Weights of a small transformer language model.
Architecture: no biases in attention or MLP, embeddings untied during training, local attention windows.
Training: a variant of Adam for these matrices, 964M tokens, 3676 steps.
Each number is 500 + 25 x the weight over its row's rms, rounded and kept within 0 to 999. Layers, rows and columns count from 0. Numbers have three digits each. The size before them is the row's rms in percent of the matrix's.

# q: layer 3 attention query, 896x896, rms 0.0225, rows 336-383, columns 64-127
# k: layer 3 attention key, 896x896, rms 0.0221, rows 336-383, columns 64-127
# v: layer 3 attention value, 896x896, rms 0.0186, rows 320-371, columns 64-127
# o: layer 3 attention output (transposed), 896x896, rms 0.021, rows 320-371, columns 64-127
q336 092:507520483517510511554484449517525505490476521520526519534486539494489456552520510494532521501493485448523482489486509509516503529526534478478513539462503488527471492485477528484545486498484544
k336 096:542485493472518534510534554515511494507490504551508536518478448506500476490532498490518498531493459523522542460510505483524483531477549504523470466508516509467473556531484530519499518489525496
q337 091:476534504483529526464500476487497493511508526547541489494516496497529516498488512500476511509479549489459567539509517509516498509471549501500504508507476490475489486516501484440525495516514484
k337 078:489545560476546511521515518509521497484473506510483504471514514488508522535504486482520545444474483464511544523557484521532482521463503487462488496487524455482493487494517494506534526469556450
q338 101:499528497455479492463476552501472475490517533525499511502533523498491574501490511510452514512460523493479488529496497470500455496471469532495489489508490495511492527493500543478532503494486476
k338 096:464478471454508541485456548470512491492522475515490504533516468468492533508512517462478498489497510490454545501482508538521506526473509493501499500502502487528503505508539492497514583504457507
q339 091:507500479468511466500466492575480479508491486502532525496467502499557521521523507520472531526491540515497493507494505487516451453478522522510497506472493529506505528461504507487537459467489540
k339 096:485516475476490494504516455514491468462558454495502511492507481477505500502560522523477519541484499475486501502507491489558501475500532516506532523482547508520548528489507478548498471485490538
q340 092:484491517456479478528465470463522547482483466534505530508522543487455504484497508526489459514545495468479477489510458464511484480492486499457522469463535475476502495531474497507520449467473527
k340 084:487486519499508492502489525533514525539505508474515507453492535490479504481490476498512474496521491481509489539519476448500524489493445497475486485512520440499504520522474500533525541467497533
q341 091:477517474537516499511518500551500530499503505531481465488464462487474484514531490538473550454503519496481484499516537497518508485537475474456489502496468505500543526500509504525498497536517499
k341 094:488541509497510498490484481517500459515498551476490502494494524500501519530544507464525516539466497516490490514476518563576470506549524528503492498487494507552513555496525467513473495526508513
q342 092:483485515527498471488485496560505502510551543506470496520504445495481536527517470503517524471492510475496525481495493490467510477508497478531497494476510475512492493472503476509497475494497487
k342 100:487479493475465516540478516488503525511518476474485480506538469517501512532501487526486491509527505465502493470489493458492530471512521495524488465474557525510533496495505485511528511521499510
q343 095:506525466490520534472506518518503489462554487485457479469480503562522459507477505537521523480499480501486518479469488514501508504500521514504470467505546510544533535511507492499463512509546511
k343 105:507466484504445478510486510500487510487466509462503455513544445505505455509524497481502494488519497506496498518451487511482492527471483493504457453523519520522506498522512447490453500515501534
q344 096:455512508461485511513575493475466495529449528483528528490494469441463460486522503487520498479548517497476507518495489500554493521496510505513479516501536503512518475501525430479492500499483536
k344 094:513513464457471501527510477511485451455464528510496481520517505484504532509455484527478492495540483509533482494470459499496529474496504530536493502499518504490486452466510500513487496468523480
q345 092:508495523472499502504503468487481529509556501474483472489489484505515455471496526482479505542478534485501491516469482541508524531498501516493511503504501488533490538507538498519488501483509495
k345 087:478487523511531473487526437514501487481504487525499528521502497491513460470488542473542510507466532494506487526490482535519493452541519491505498493502513528494479510505522496489518543525507514
q346 096:492525461463472514498450524479492503496496488496532527520458514523539498480488505512493528498498522509486546478509496496534467520479520488564454538445518518567514492517497480519456477518499495
k346 102:559473507480458501500510466504470491508528524570526501488522480526527453446514498485477493566492486486432517561462494508477506517482520547489453507478530508494493499494495464511470537506500490
q347 092:508450486491514508510505510499464550489502518509486466479479498482502542530544497475521496501492530531507526519530520507525474507496511467529475489523525523509519455539483505483531485487496533
k347 093:506505478505488506494485491537495506493475489467497476500448502506517558540483509529458445484509569496516506489483523472459505499508492459522505484479498497499482515543540531519488449494473480
q348 091:452554480524514527515516522469472490515469514497500490518477495510517450492509522481501516463513523520514526506461527498468452497488508524482493526477517493528487518503467499477480500470486508
k348 100:534523498475515498511477496463498496458467495522509511477469555481472541526515549494520516475481493484487576483527531475486471516528529519472457563484519468497470525484480527552521526519486500
q349 093:480453484478476521509533510468510494534506492509505485556533484485483504514498525470498475490559489458516511493484518484532508524524506486485467483518491493520508532509499502527489485476516513
k349 096:488511474506510513513505479513529520498550507531487491449544492501480522485499483479471510498512522461528480523453469511499459510484477504441477494506511490495468497492522480542513491489439526
q350 089:486527504503520493508529515469485479488482496475482490500521508525482547547503494501457493470485489538492494455541475500488518480517493482527511531556513451452494506497470501497495537490512487
k350 111:533511501543551534510492497529533480502489492504444501516495503502479512543510503519501515482495493532539490486513496518485522437534457494454510527539512496514479520434534525497525501492509507
q351 090:499484539496521520512496467528547515505531496490523487509481521471539529502523485516526510521481514496499475477517531510488522514502543525519506490460441519477523545505470519465524521478475517
k351 101:494543534487546499487493534532503514476517477498491467546506499494509516506554481518516539480467509498539490495521522487510476506493510515510525523468473505498505570449456522472521454477491524
q352 084:509525539503503453504498490510497498458421512509516461494506543493534522499489487497467503517465550481499516495497479523533508494516514449503470555464499517516513472513474506464462465497499504
k352 090:514561494497536475515514502504501511463460502484473474505511521509520521512494487478468462479497529516542472477514506558513479484490513489498504508494438515506478509536517525499472460494473473
q353 094:504524479541476512494509505486478479491494489463473522513495522525459462486492504462503513505523445477492495465524515503490524509506492491487487505525471515502510478464514532552465534537501469
k353 099:484498499512484492519519504467481494541490541505484539484441499522519459475481532498497498501531516485506508478525465485500501533488485494484515515511472505503503469493517536535500503484476541
q354 090:535477457494520565490503490489495496499496515437497493501498506497480517483480473477541502532481476538508496478485538508517508485521504545531487528483552518514490500454533505504481516517514525
k354 107:465464455507509533492492490506480483510483482538497510486455506485500482471509514502496486510489499544505489550478499523483514443519522507509515510500491483510472520471492498517493464508482501
q355 094:497517529481508476490525493538521526502525477476534502474520518485488505489477497477509470502529466456490525519508500465475497520515503548517495448472481544531516515526516470479486540538490495
k355 102:465501499484501501528490520486492506515499497500518477489566515533437502505462497525467508457534552480493532511516513526477480498551491521533492482485484505505536463534501462504522533523479510
q356 088:463521517500483489513462505511526471501502496467502535527509438503474520502508528513468497536496484496505471469471480517511542531506472533478518506484487474559500487511522530492516497507478562
k356 089:461508533509459499517483515481494480544496491497525540527496498499490470470515511508533481500495532504538466492502481544516482460495441526515513499477494541525471484497525485476517501511477507
q357 088:489502485519531498480498504487493471488507498588517516532484464495535519520501461505496531489519515470510555514488500530495499508471525517472488460490456490514504499483500492479482449514518519
k357 094:470500544461539486505506500494485522457511508533497496562534489534510465525523455465518502495478503512476491520511524477482494531468521515505520509482480485476504511497511521456514505570479469
q358 087:508508528472482466502492513521459491483502459467474490525526497506513538520486446517477554506526483523493516475520492479495508478494498532527497502472477493506506512495508478518518532499509463
k358 095:485510533500464521498472487478468537477474506477485528499504478490510515495485492537523510502491509429480511473536515435493516511496477524489545500464531501554532463522514540492543503535496517
q359 093:480530486507508527508487516462527500531456479524496530474535503453456531510494510527529528454535490481495509480519513486482506523485537462508477503461513495525497488468497490547533508490489493
k359 101:499534479510519517475492555518526497529502528531461521457581537526485487488500516497515548479542477527496547462507532518463535569479528482458464483495502461508512491495501496533554470498463534
q360 091:490526504506499475520541477490508513509507491503533508520532488508524466486502490478521471488517466490484507494491528484493514498461493508496526498495504480509493465494491501489519511483529497
k360 100:514509511512559505457524487470525488517503517491533520455455493499442497518490529513497509526502486513521504519496555486527525482499525517483503517528506505501492469486498512518484488473481490
q361 087:542508502547533527479482486471498502445504472498473529440519498479489476466495482483530541550519488575509478501509485488466483480507504527495489461483452495473510489487520523458531489500460467
k361 098:500497482515529472520510502481471535518471471451477476471482499482500468498503538493520521516504506513491496498534584475556502484531510502450517536489495538517542497505493496473526476532484474
q362 095:546544499495472530476521481510469452534539479520492494545476514475506476538481479509481533524519525512440497518556487523414528522491510515508489542514452500522470521482498502502564475512520511
k362 095:528494439470514559529492519489522495478545457561507495496475469507472505555524464489503490506503521486475482459558494520435459475534515492479498500458481506518484514519511540510493419516497473
q363 088:489471516527495504456495511513480489450537473475505517491545537522494543483484546509449450495490530493515511498560529479529479514439513510508503484470502491495516497517523478502527497472511483
k363 092:493481521516465509458529493474535544465564495511487480499540520519517499435463505496497490485535447458503488486562485476484509493454501492482472512506490483511503524528509495489493558487487489
q364 093:486512493484494489480497501533463499462472460461472478500474495527493488524516465453500467452506508515499520498446498483505482504477543540585480486501499504479515481545473445504493535512544480
k364 096:473495493499497498534488535491465522506433531516513496497462518534497477507515457516472426473480501479534503510492529453439465521521461492511483524502501511512511527553512527580478501495459477
q365 087:536479517540527526472493485543490478472508508502511460509494497445518489484509526503521496491472489520493517551508497502503508466479484560475515478595479482501515512506493482428408514507541480
k365 099:498487506546516517469478466481520496530476506501494513515474475492490479486514533514493513493476463509513461501547510529502466462557507495505509543555458466521500502491506500472507467499503467
q366 087:479504534521520507501525504480511517461477500469537449511508484517519493504535534500468465398474513525491514474501484492492537496515522473528519501459503488507469458502492509476504508459524492
k366 096:474520490479473539483526507490467516479565469458505500469493506482487495478500501513479502472507504491523508481502521503446480500519502507508520542479450501502485494465534562514522506476466462
q367 096:474487506526494531450507516512500447485508500459492498466487493463448463517487513461513508522472479534482494462472517551483471497510524502469495522497485478496456470491530499545530484523492451
k367 099:441522506511538516502462529463503454528488521482505531505483450465474483529505495456519529519508498535476535511483512515532487468539514516492536527448488493489500467453528491454475483525512474
q368 086:493511469505500485514458516542537492498504485468495501486530484499511508480472467451530461486466527460476557503479501512484437488491525521548524530501527512514488477507546523525522505497496495
k368 106:528512507463495494469482515455509498491489525491501484515502518517527478499479477513500514468475499463485532518498502463464513593503529509491457448484513490509525494545509474530500548539506502
q369 087:513497521519493498540501464531500504500517513491500517527483526494513494469496516460521506524476467444507465462527507495457488513499462501488478506515517495501533499463521512505495519510489517
k369 106:514497472545510489455462457509481520530465495509503521519497502486515468486516488447494508543471502480492479523447480525494501513484504505492474470484545504513539549483507514486523527476452489
q370 093:467491528473470490518462509501511524521470518531464512464524472473517538521482488494456516505500524531495495500467533488452534494492520556496521513467483527560537486495501480511515492504512475
k370 104:509499533471493496508508519507496519529509496479468494474485472524495491551496482493487459560527544493478527493467508501434488525472525475500476491458484463513498516520502492520479517546495516
q371 092:499524510524465532474464457502506505507504520506475516456558504541453499519497488500524474520567477508513499524527489475497505458489447476488466562469490506527515461506519511500544498478492538
k371 089:510482519532458503497508489553476513535518460534467484543513477493516514495495487506506497533592519480526539504480501458494526481520492460537485476509493494505489540521496501482526507521507538
q372 092:504524523521473473537485524501504485509499509468521501507498504519493546477515459479506488545517496494486524501489546495523498477498497454497481463458500459468512493500486520479560523509544477
k372 096:480503534468463538507505462515451503519486500490491511530504454472495426443485461497465482525520466475509507510491520507504515465496520489563493531459526501505529457504428506473486515494527480
q373 089:473505496521465511483513482525513531430515516496477462447514479516523481533480507502465509520467486471491505500493460513462457471504525533504566501470512505494516489528537500509518510511530501
k373 102:470512496522481557500539473509498498476548528456479505468500500487523475513485512509505523482518508460470533534479481477526446453510527526511502533488466504510524436518503511522490513477492511
q374 088:481483508532511478472508479466490492515526475524435492469498491502536492519503517476471510499499495475496488502536459482493496463504502464478483506552500511478488487493511520494513468502485502
k374 094:510500449552526510426518516498510454482463508465488506449500494537474511519501533474508553519472467520526502544527511505522449491521486486468475479530464529449458491482545524514514451468480475
q375 092:544542516506496484501492544525513520507459532521505503491496501491501509506512511503519493518454468517495476519502512508526518480470522481498500518504494543490534510435505553514476509516475477
k375 096:518469520493490494488475539530488494436487494498458500510507484502476465505495536478533482543493500497503492483518517520480504539452509481535498482489481446525492496518459468500462527537492488
q376 089:454462546504546481496495493509548467494476512478456492489479503496460498504481504525525508485509512479493471507507502470516449503512503494516513500515450512480470509512501492536590482488498523
k376 094:507483503521521459486452541532536469501452487444483484483470497507477538524510483526517473456541457495494531463515509491496476502498523515513499521493535543486467507495540515511511469460483550
q377 087:516451558511490489487486493495498511494514524515544507538522539486544520511511471540486520531489507537499494488495521481511502498506532496518493451505532444489531493528459509489550507492526460
k377 101:495492545479486503517470494489460510530492487508540495549564495500521536517523484508518505516493448528506497502508518485494528481507510500545492506510506483495501519502486495448570523499536494
q378 104:487540519506500552501515490464540516501490513520486512482466491493494537498476497500523488512491497481486509547501484517460527488508503429524478532488502512503495485484532523531501504483496469
k378 099:526510532520508493484506499508532472468500463512526519506434446540440502498549463545504505601522515510507517555531494522475526515519474514512458492504482496454483508486503491508492525489515490
q379 093:482528522527505513477538538488514456518533520506474501522531514498521504527477489512504534529504582517503505479490514505530506507488497510485466511510492516496456461524484525506515512513478469
k379 101:497476546496486505489507560489498505496538506468511505513512491492524510464500480510502515511512535513464526532509503496519526502483533483502469500538503478483504498534434540503464498505473508
q380 082:508498481493498531477512469532558496502553483485452471516496468477506523523544504485505473477471513497480489495471493484510561497511434441497447504500505512528448487498490484513530528502515513
k380 083:521514518499460558493476458489486499517546538492467472515490496520508471497516487517504469463509539529486452484512539515489529497506485439486549509475506494483493473501543474465519475563537457
q381 089:509497502515489490484509477487479509491408500479526514502475515508503503505468520494513485444548485485517482468530455500507454512476461480481470486514496532510495491495544499506523499471498495
k381 086:515490474534497529532501508511483526462481513510500490522502459503494454457474475486505488529507530479496506502540496459486510515492454485473460455504538514521498475518488497483504555479462474
q382 086:502487555464516516422518557497501515521449484470486495493467508474549502516491506496437507519514558454515507486514518485516537520508478482542499485484503511490505483493463510508504519511520468
k382 098:458561517492440517463544476515537535484519513466477476467526490477510494540501507468522449488522504485494500491463513493536478534470478470472477457479518450453515481499520494536490503509499525
q383 091:506543526521475504485492510463527486499477486431505538478496496519575521491524475528513490484508504521489492511510521532474493470541510493533480529463509549510500504473450547466516528478511497
k383 098:541518494515524532463497514485492470492515466491490520473462531551528512488508522565488506486511458515486534497496477542514493503511520535507517501516493494495483548491480522493483501489488499
v320 098:537501499510508465530487467479473460535517508494508478502502512494506481489522499507455487503473505477504507491503476501497512508460528509443494507476501520478468541491524521514502529504554477
o320 107:491480510518525470500508498520478511450519523494532464507499519510500531527517469492467502534534535513485508504471517549466488478521500507506532521501518478525504487462499512502517515505493500
v321 096:466507479489487480553493520488484459517525501511460468482501476533507527530480511495461491504413486503524487469517470473516501492479503485510550510526517537550483504506499528508577487509480492
o321 090:560538475509521478472460504467524523487482474528466496487501536473482477504468521475538459464503464513468500499458546523476483574487493498473474485499504467490494479525524536482489533515526482
v322 095:474488489512463513470536469509451453512492509520534485490499467454536525497503500484491485489457498506452534497476454490492458506512508461449517502500454472489492468465499533506507516512511502
o322 103:479501523474486470563461504477548482556500484497508512491498549479534492543494471506489490500535520505503531529508461500523486492492529503498497505509493475486504506471465505490515474505505507
v323 096:521486486475487531515560486485533463521494520475502470477450476502535535537491508434481497500546475535522499510514501524501488497530478475483480526568485495491471510516515541480501480513560506
o323 111:479509516476490497442506473490497509500521496504504474452519505465537483531468453489514529502475533445437521511535503478502513502528531541533527518482495504505536508460487508476523464446497488
v324 100:441467470490504470477471533491510494483518498537471474461509480517475488472503527571555505496471537483509486498519478489492533500508528451501492541480497441515483501488529504554490511523543432
o324 106:481522512541494489536528460470478483507558531496502517537535505529527537475538485490482485511519518550533514517482495536495525489513498519483475447466511550497526512475522512490502512482502552
v325 095:496499491518482500515504536508484480458486515471538448502449480445522486517504473445531540490511466507458478492521477547469524509516525508512536543500479524519445452469475550439480517515494483
o325 102:500501523496534477543511473524534505519518491464502507491515477542467517528504506538550506510454511507512490524528489504508543486449426471486435490474555498494505579535518505476502482497520506
v326 098:481550507478505463502508484509457505475521500516525524482497449508515511517495480483508527511502533506493493487541485482491492525502511507468525500534485486485433483539481507494447469484494518
o326 098:528445505514469493524500494497521489507503504461504537489525512523493508454489521481522475503486490487484492518451492481511516483483471478525473500468533508517512565541475457502489513502526478
v327 097:494513517513492453497488460503565508515505479519444475487482545496484471406506529490483458515489535487500532487534518502492515494484525506493520534501521502517502476489476504511540494492485538
o327 106:511539494516501480490528493484524485533509510493499480500558455486500528505476545511549536489510522529534482530444503507452495473508479493492464493497476489521490495541537497499487505544512448
v328 095:489523480532518487503496516501453505475518507483519488492516477444473526521495476476486486477518482534498489471467500548477532508488475484488477508497467526488498513514515484470495514486495490
o328 104:498491473514487517518485470534519512491502503483458530507467485496464482447528542536489478533504477495512467469490518482507504501497491518508465435494550487496498518500518467502497513502508486
v329 095:499477518491459484464500486453488520529522520488458516476479517515453495446470511515485507461543500524489457487461438524478524526497510496492512500504503512477535563512500483492471513495544510
o329 100:473491552512523470508495503554471483505516520492492469506469510534515477491510514508504504515472498524498509494471515494490483455578517417504552471500507506522493467469462518508504522443473512
v330 095:519484527492494469548467485469533461486512526470550502505512498498493474445516514468474508494529502480514504485451449513487492531490493525541505515526506506496493527529539505501478489506506482
o330 104:496507502483526514484503525524487509508459481500482491510509489487492495533540494517479540522461462475499447517538522499503502510549507489510532494534473522510470485459482554493511515490505476
v331 096:533462545509494459487542502470499509492496497505501535476499506517465466511520485532504514508471472547507454496450569507542514477516523521493460485511498516507497495548569521511513512495512505
o331 106:498472508476488529493514492505501450496526497499489517529540473529505506482480524525484526478486486507499523478498471484454509465461491465537498526512503515502443534472474465503510497513494505
v332 194:464517453544515517504490454495459472496510457465488520490445507475465503538501550515512523493472485484509475490500523491546502489495509529482534533527518530504469473478526511524515489501469551
o332 036:558509503521461547492537493500508502516460468526519511510508500520504495481509480467502491490524516522450471501478531483483493495519529525532447496488558483495523476398477530487497505547492526
v333 093:501452492511480499496484478465466488538504496525491491488516507480518503482529473473507491481481475543487479543469507481515478512509497486556509515472475515499512506496502516499532470478544488
o333 091:517512463523513523518520510484471460502517518491490504497497513488483502549502522474505474477514477481474497503522470499472486499461476481508433537511523502499433518483518502496512496534524503
v334 096:511492526475474503502478551515476517558514479515505487508510477504502536516459480542476499507489529546502530508498463523463516487499508554479518472500460470521485495494507478467527550489523506
o334 090:498507491482524469506529449496491501500528473483482473486500535498525474446495531459519508470508490466447521514508480507515469508528489483472508517454530517483511512504537493531462506501525532
v335 097:500541506507476485520517511466495527509499492502497477488515474480513481512506539490529469490500533531500513532491483485493516515477472498507484504493494449527527513477558493528528506472430514
o335 108:480515485480470506497522465529497489513537518530500513491490556513540491508478493489484509459499470459498505527531476509503473501509524496455537542511491527508479480500509509536495516532545486
v336 094:513543508508521497482495485526517490496478519489529481527512456507512468525499473471452487548515519516498523476514459501535509505477484498503510518496549494493506505492534468497507495535508521
o336 105:498479481504475503512491494481525487509565460500454534491495485469497490466509515549506516512511498492485477470530546517504494474490547522524493508490487536468507463479494489486483529499492485
v337 095:461508478497494490484505534476505529465517470485538529519474502485492489485512504531499521492498558482522542502503536491483494538488538482524514495529509501538504506500502504519486531516469500
o337 098:527477459494490503444537477505494518493480518474472515512529492520481510429492525497513513505507471539513509458475490524491508486469484509492467471467528484497488506519512480509497514475506504
v338 095:487482481521515480491472531445494488489522540467506453484508537486455518506489482521498535541484503508506514491443496499490520480526497514521546537506490478504513493519543488474483487527486506
o338 107:507487482474528509498507442506482486530509460505485518507496494514503505504488516438514503471477462513504502529524503528477471502523503494499523464476525495515481496491475499515512505456506461
v339 097:517473478491465485491507545453515445514502491498482476507497480530506485482523504508483529496505465511500494523477506506481450503479493489565526525507471518524491482523500491503447504501495430
o339 104:486490494486495523480538506514504546540494533494520503465537519517483480520484508499480515484473500493507468506559561500512505468490518526509479495460526498512499516477506536487526507482494506
v340 091:493484472464493553475489538514489484509558487470514498479471457445521492544473477497491518515519514476516523528490497489464497508494528566453481488502482479491490491487511515516439513513456492
o340 097:527503537490476462518482457547569532466479470528464532483497558507474508462528490533482530509501497465496500484515510506530527512527505445502513513497500532442530516494499536495511486448502521
v341 092:527489466521496515500478519480503521520496491507484485498525494493479505488499473530478502536463511546506515521481484498513520476476525490509486513496497502513481506480513504483476510505535482
o341 104:497511497487538481519525451486479494490539501496487530471470544512532461523499513468472510503519491496489507523539523528501495514528539491501488500486506499477518475510468516490520499472478486
v342 100:535477465511528533486521526494535462516534479520492460503509501530534533539531490465448535512491465546512540503485474494512502490461494479498510539539488504490486524522515487498471482485504501
o342 107:495505557477497507478506473536491548492489509495532514500467513483520536526495465548526522549469520499476506550515531459512506495502474487467476493466512465511493559490508517510519490511494522
v343 091:545567515496499511495505491528506497497506474499498510490527503491485505534538453480577503433469462460516485526526482491481517484500504478507467461506484517496492466485479481491513518499434480
o343 093:491489479494471529498474490500507521510508504485480501492431473493474504555520494454487481513471476537509474484436546522550502482473508508504463477522526521493505512507522501501509465531515530
v344 099:552544529516491504519528462488576482472470502477489503511527511543489486512472528516501475520507511443488503467515504487482517509484519508500518481480472480474505489486525475489514478515492455
o344 102:485512502480522495492480524493462497516498499482515475508510481478472478522530534500508556498470477540512487450487533507501489462491473526524497501488529482483503510518482521507510506508527455
v345 100:481456479494495486524516501521532493493498509497467496513508470511487463493513528485497522503511426531485509496488527522557530506506492505472483510504511426493446500511477530488473506479615506
o345 102:491500483508542507476507492485486524481489510513509509484498525497520534523507463488513471502515528498506548535483467510505453525469467536488524513501490531520523513469513525514506538474492510
v346 091:486527485498502524481520520508473538475515525475468479487517519489512526503497485455488487502448474488485539494545521469516518537488502482509505507482490508498502510523461470498543505507478502
o346 110:524500487524458501512468504490528495491464511520527523522555449468498512446478502506490458515500517450533522474512535481509479479514531503489495505526557532458569497529511519478498532495501492
v347 092:512488489517511493512451480469478489550456474499458477501513475507514499499511482494534502529507474484471498525512470496487490485483535507505508491489521504502445522482509530465483497519507458
o347 108:505514526497499485470509488506476453478565544489508478518497542514510510503499469497512441484526495493461509480484502501507494574499497515458484503462502480514526504522520541562517495517496521
v348 091:486489522518501492551477496440473542517510519495524477500503466512510501500485501512507465514503487517510507552502491514470540536498515477510530502509551486485488527522530534492449523507503487
o348 097:483533501507511474475504479494494521498484502525505492484519516497505525504492503459470541478498519460487473518546487492489514476506502511536529538520481463501512461523474549484530516475518445
v349 096:515472486466507511506541454481540507505475532466454510520520519454517476518489523497522513509457527484502486465479512480493495472481507505544530498483480482505500492523486501515523480515467521
o349 109:490516511475511508518481526517513484478508486519487473490441451471495482500495484468471495498520500485483439448543487512472506526510508507448474474513483505507531494491515509541495524459519531
v350 095:481504485549535507484530553540529487490474495459484457515494506483477519552498534507501478527525482479555517508504503463512474489460478483492482531523526477493508512489522548515489494486442504
o350 094:483541471458439516502504457458489512510498526528533513513505517504538460516472516484502506496530523504468540518467506531519496531477531509507476489471453499488485499479492481452523489495523496
v351 095:527497500485529488454486486527488483491510549499522499494492517489503494514467495511518527481471487475492501447510473509514492490467504533489519526485526508533508517481488516558511485519507489
o351 099:493494520458530476484510532485551539535500503496496491527534479514511515482492472497502484511511518508524531564483532545457470503457492469471500464514461445487505516490526532484498516523466567
v352 096:524497508522506499537545498494516466527493497469505473533508498516499514500510513464431549488516464496511532492537448471500515499460494475471544528471503530480462493482492496486533489483519518
o352 112:495511524514572473511462488534529527499511513486467538498496507524517503481494502545492505484502507505510515522516512533474484429490468501516562522530486519472507465513466529481488520467500481
v353 095:568523526489489513528474505492480505516472468548510491470501497522493492519562507469520528533448494500455532518501517513489507540512515472511518493467530471473450528510439468485485508514518468
o353 099:482498452530499509528506464469488493520505470483481503471498469452527488497477545520510452461535499465512495476514502468495488514489501501525440502488505548474521441525523498496504499515508531
v354 090:486543485488531496478474496521516490493465508500455444498463482516503481485487506487499488483504498523503509522522559534502486486511539500504516527494517524511502492481467488471478516488509542
o354 093:526502472470492495430534488476510502530492486473497489473502479506502521523497531522519548483509471501511495468496504481496533519481499501512451473485511447514489551486544496501494499513489523
v355 096:446511521522503470503493486525522508453528506510488511508454509496530499498565490511509546503548478482503474518492513503523511507507481479505472449463568495524487520478513484519445488509479538
o355 105:533508533496513498499487525517512541516491527494542513490530558522475481477486503485491515484508512522534536516508498493464472456492472514521528518492457491492497488517471522504486520506482490
v356 090:467507482503486502513480539442458485481541484534495492516471552507487513505499470540504491521479503552472485511472555509495484528557518494500470511486514524507531502518446515514542470509513486
o356 102:543513503500553514493521494501494487522507486472508488535563514502518511484500502488498484493537516459496543519540425475463463496539464473513533531527459516487471497508492467453566468504491493
v357 101:510479483509504486477465547452503472527508515511554502485517513482516467421495513542516460542521500481489482496509533491490500509477502498472501548524518522534475542494500494496516456508513464
o357 107:537501535494495476480483523505503512483452499501493475526518539517504528528509534492477523508494525515499553523513493549539474472524471513481521489522461491497491486473486561504501540474528463
v358 092:513515552448497539513499481479526509507464476472552493565482541521533487492475491507478476524500475525482518494472498468519501525494515467535504565469520535506480486509466471529508540483493514
o358 097:525452501476537513496533490512495517505537509491465481503514493507484506483484488533508505475509491494450463523542462479479531480549451504459491479545509487511513506485496466472514487476517488
v359 100:520516543505493474496485467462536531532540521588518518528464511459498515497485503506537488482551467502504500506528458504474496492500503503525501506477464518489505486478524502486565487503506514
o359 096:440483470495480523534488534517442485473516486480505499484434506484508469541489492488477478489466520464483499516518489489531491511479513474482497475509494525477488530487485479536481495536510516
v360 100:472551499492483487501521533460475487519464522515524523523495524547480504496494507503516502472521504490502496536496455516507507483506494484464453487447499514524502511497474477499498479484497499
o360 104:465533516513480513506531569495489504507532517449502421478532528485510500470467513462503476481432491508518511476501531498529512510522506482519503501514518523474465500492571508494516482533548501
v361 094:477489472543560509441519459511459495483475507445498495485501498508466510549578495482561472442529472527505531506544475517485450500522482513460538535496476531504513527466526515480514479513474510
o361 103:504524477484485518512466506476468512504522502517501500499471483436527523489456511473495499501511510484483580517515497504510490505454523501466468473493482451485498519505490486536484519489537543
v362 100:462462522523498538508479542491500522481503494522503497506488478508476557546504517535474513488509525538498494491526525502508533514475441518482478504513477490488515473491499487481475504505477487
o362 107:509510488501506479510508485506523529552493496529522513480502557499491486467502447510455493518522491483509511528511491491468477471510518502505505502486482501497452479461489536505483528503488493
v363 096:523476465481540516484478523507492506464510526554456493497491471527498499515474475540499480503531536439522472467465500497483517500492489495508491498517478490478514518492531528485508519507539508
o363 099:497517486486482469504521461486517467512525519493508502526484508507538515495498475491485495526492544550502529513479476507547499495519529529494499474503506497537472519476459507457475471490494520
v364 095:463556510540503519504502485516491457506512504515504505501510495512498513489496484543517491535549535524484506485500490517508502498485466518433472507502535520498521540484482485498498503531479476
o364 111:499451502487507500448504549483532527475498488488539466480548539496505498500458523511513545520460525512508477506478502460501498496525482513514548453531495480518472526514469480520489474475496486
v365 096:475549478557507472526552483501503442517455487490516472517484470469521508503502514537524480480513492497477488462481522498527488515506493519482466495470484514481547478520488500487570482497506486
o365 105:497489502514497527521464540496499525495511445533480514463464508484527519479474477500465504533467537483493512513523482490505456507501511504496522472570513473546500533500525474504494470461504502
v366 097:507488502491500522529451528486533510450509508504517488540532522465482485470521527449498519459506494482511490480522528558515502481526487510536511533466525476504479521520479506509522479507455483
o366 106:478499510505563467489497529511498500510474469482533477495490477511507533480519524492503518487508439523501469489536478482471528511494432527480484463530449528453490512506535515546494514510505486
v367 098:541502536462487506490498527506488499507486516533479480494461491436510493482510502515556495480453497494473462494495462490519501532497532459515466572425422441510478472495482494528509462527508517
o367 106:474500485499498519544504509484489454523514497509496493507471501505535509557518481469512466501562540510492508509537459537508482520505527504484508460493478534542513500472478487470524454513498531
v368 096:476542489507514516504512506472475469443504470460522493474480517518503505496436517546457504526463543513505494492504519497450484491493520476466525506483510475492497517540512464490478565516441514
o368 104:525504524492485479500513512490514541489509509508485493493513466521521515485483517507509509505544464524486542490463502475493508540522487461521504461507497475502470495512509509509487468514490526
v369 098:519503493499515485502517496547497476502495509514469545506473496522504471509470499518503485431511507472501486522524494515499482473473465553453526469504496478571510507482551459495450488498516476
o369 099:477494548502503468469486509469513499508503546501493471487479545493474529525512472509489556539468499548490534522502530490494496478495476494567516517472504422453467482508461512488508495507479496
v370 091:547511500483493510507487536504472482488510467502515524518522511516492532556512464480514520492572451486502473491504517475505544545505526480523481523494512520474516481517515537483527478485492511
o370 080:500550459522541555481490463528504506513496499515493549474484495489510482470508538437520500470475500543469494506526506503530502504480449511468505522529492512488480500479497501503488459483525530
v371 096:499526485501490518475497556480458475531484499480478500493499492502481513536485501496517547502497485531506488523466531504470473511470505507507495510490544470520523480509489529530487517484520510
o371 104:500469506542485490502482473509490500483497489504517500500488507502494494511523505523485477509504510506539491487531500521510531570505505526490462500517504481481494535510522492485509470479480505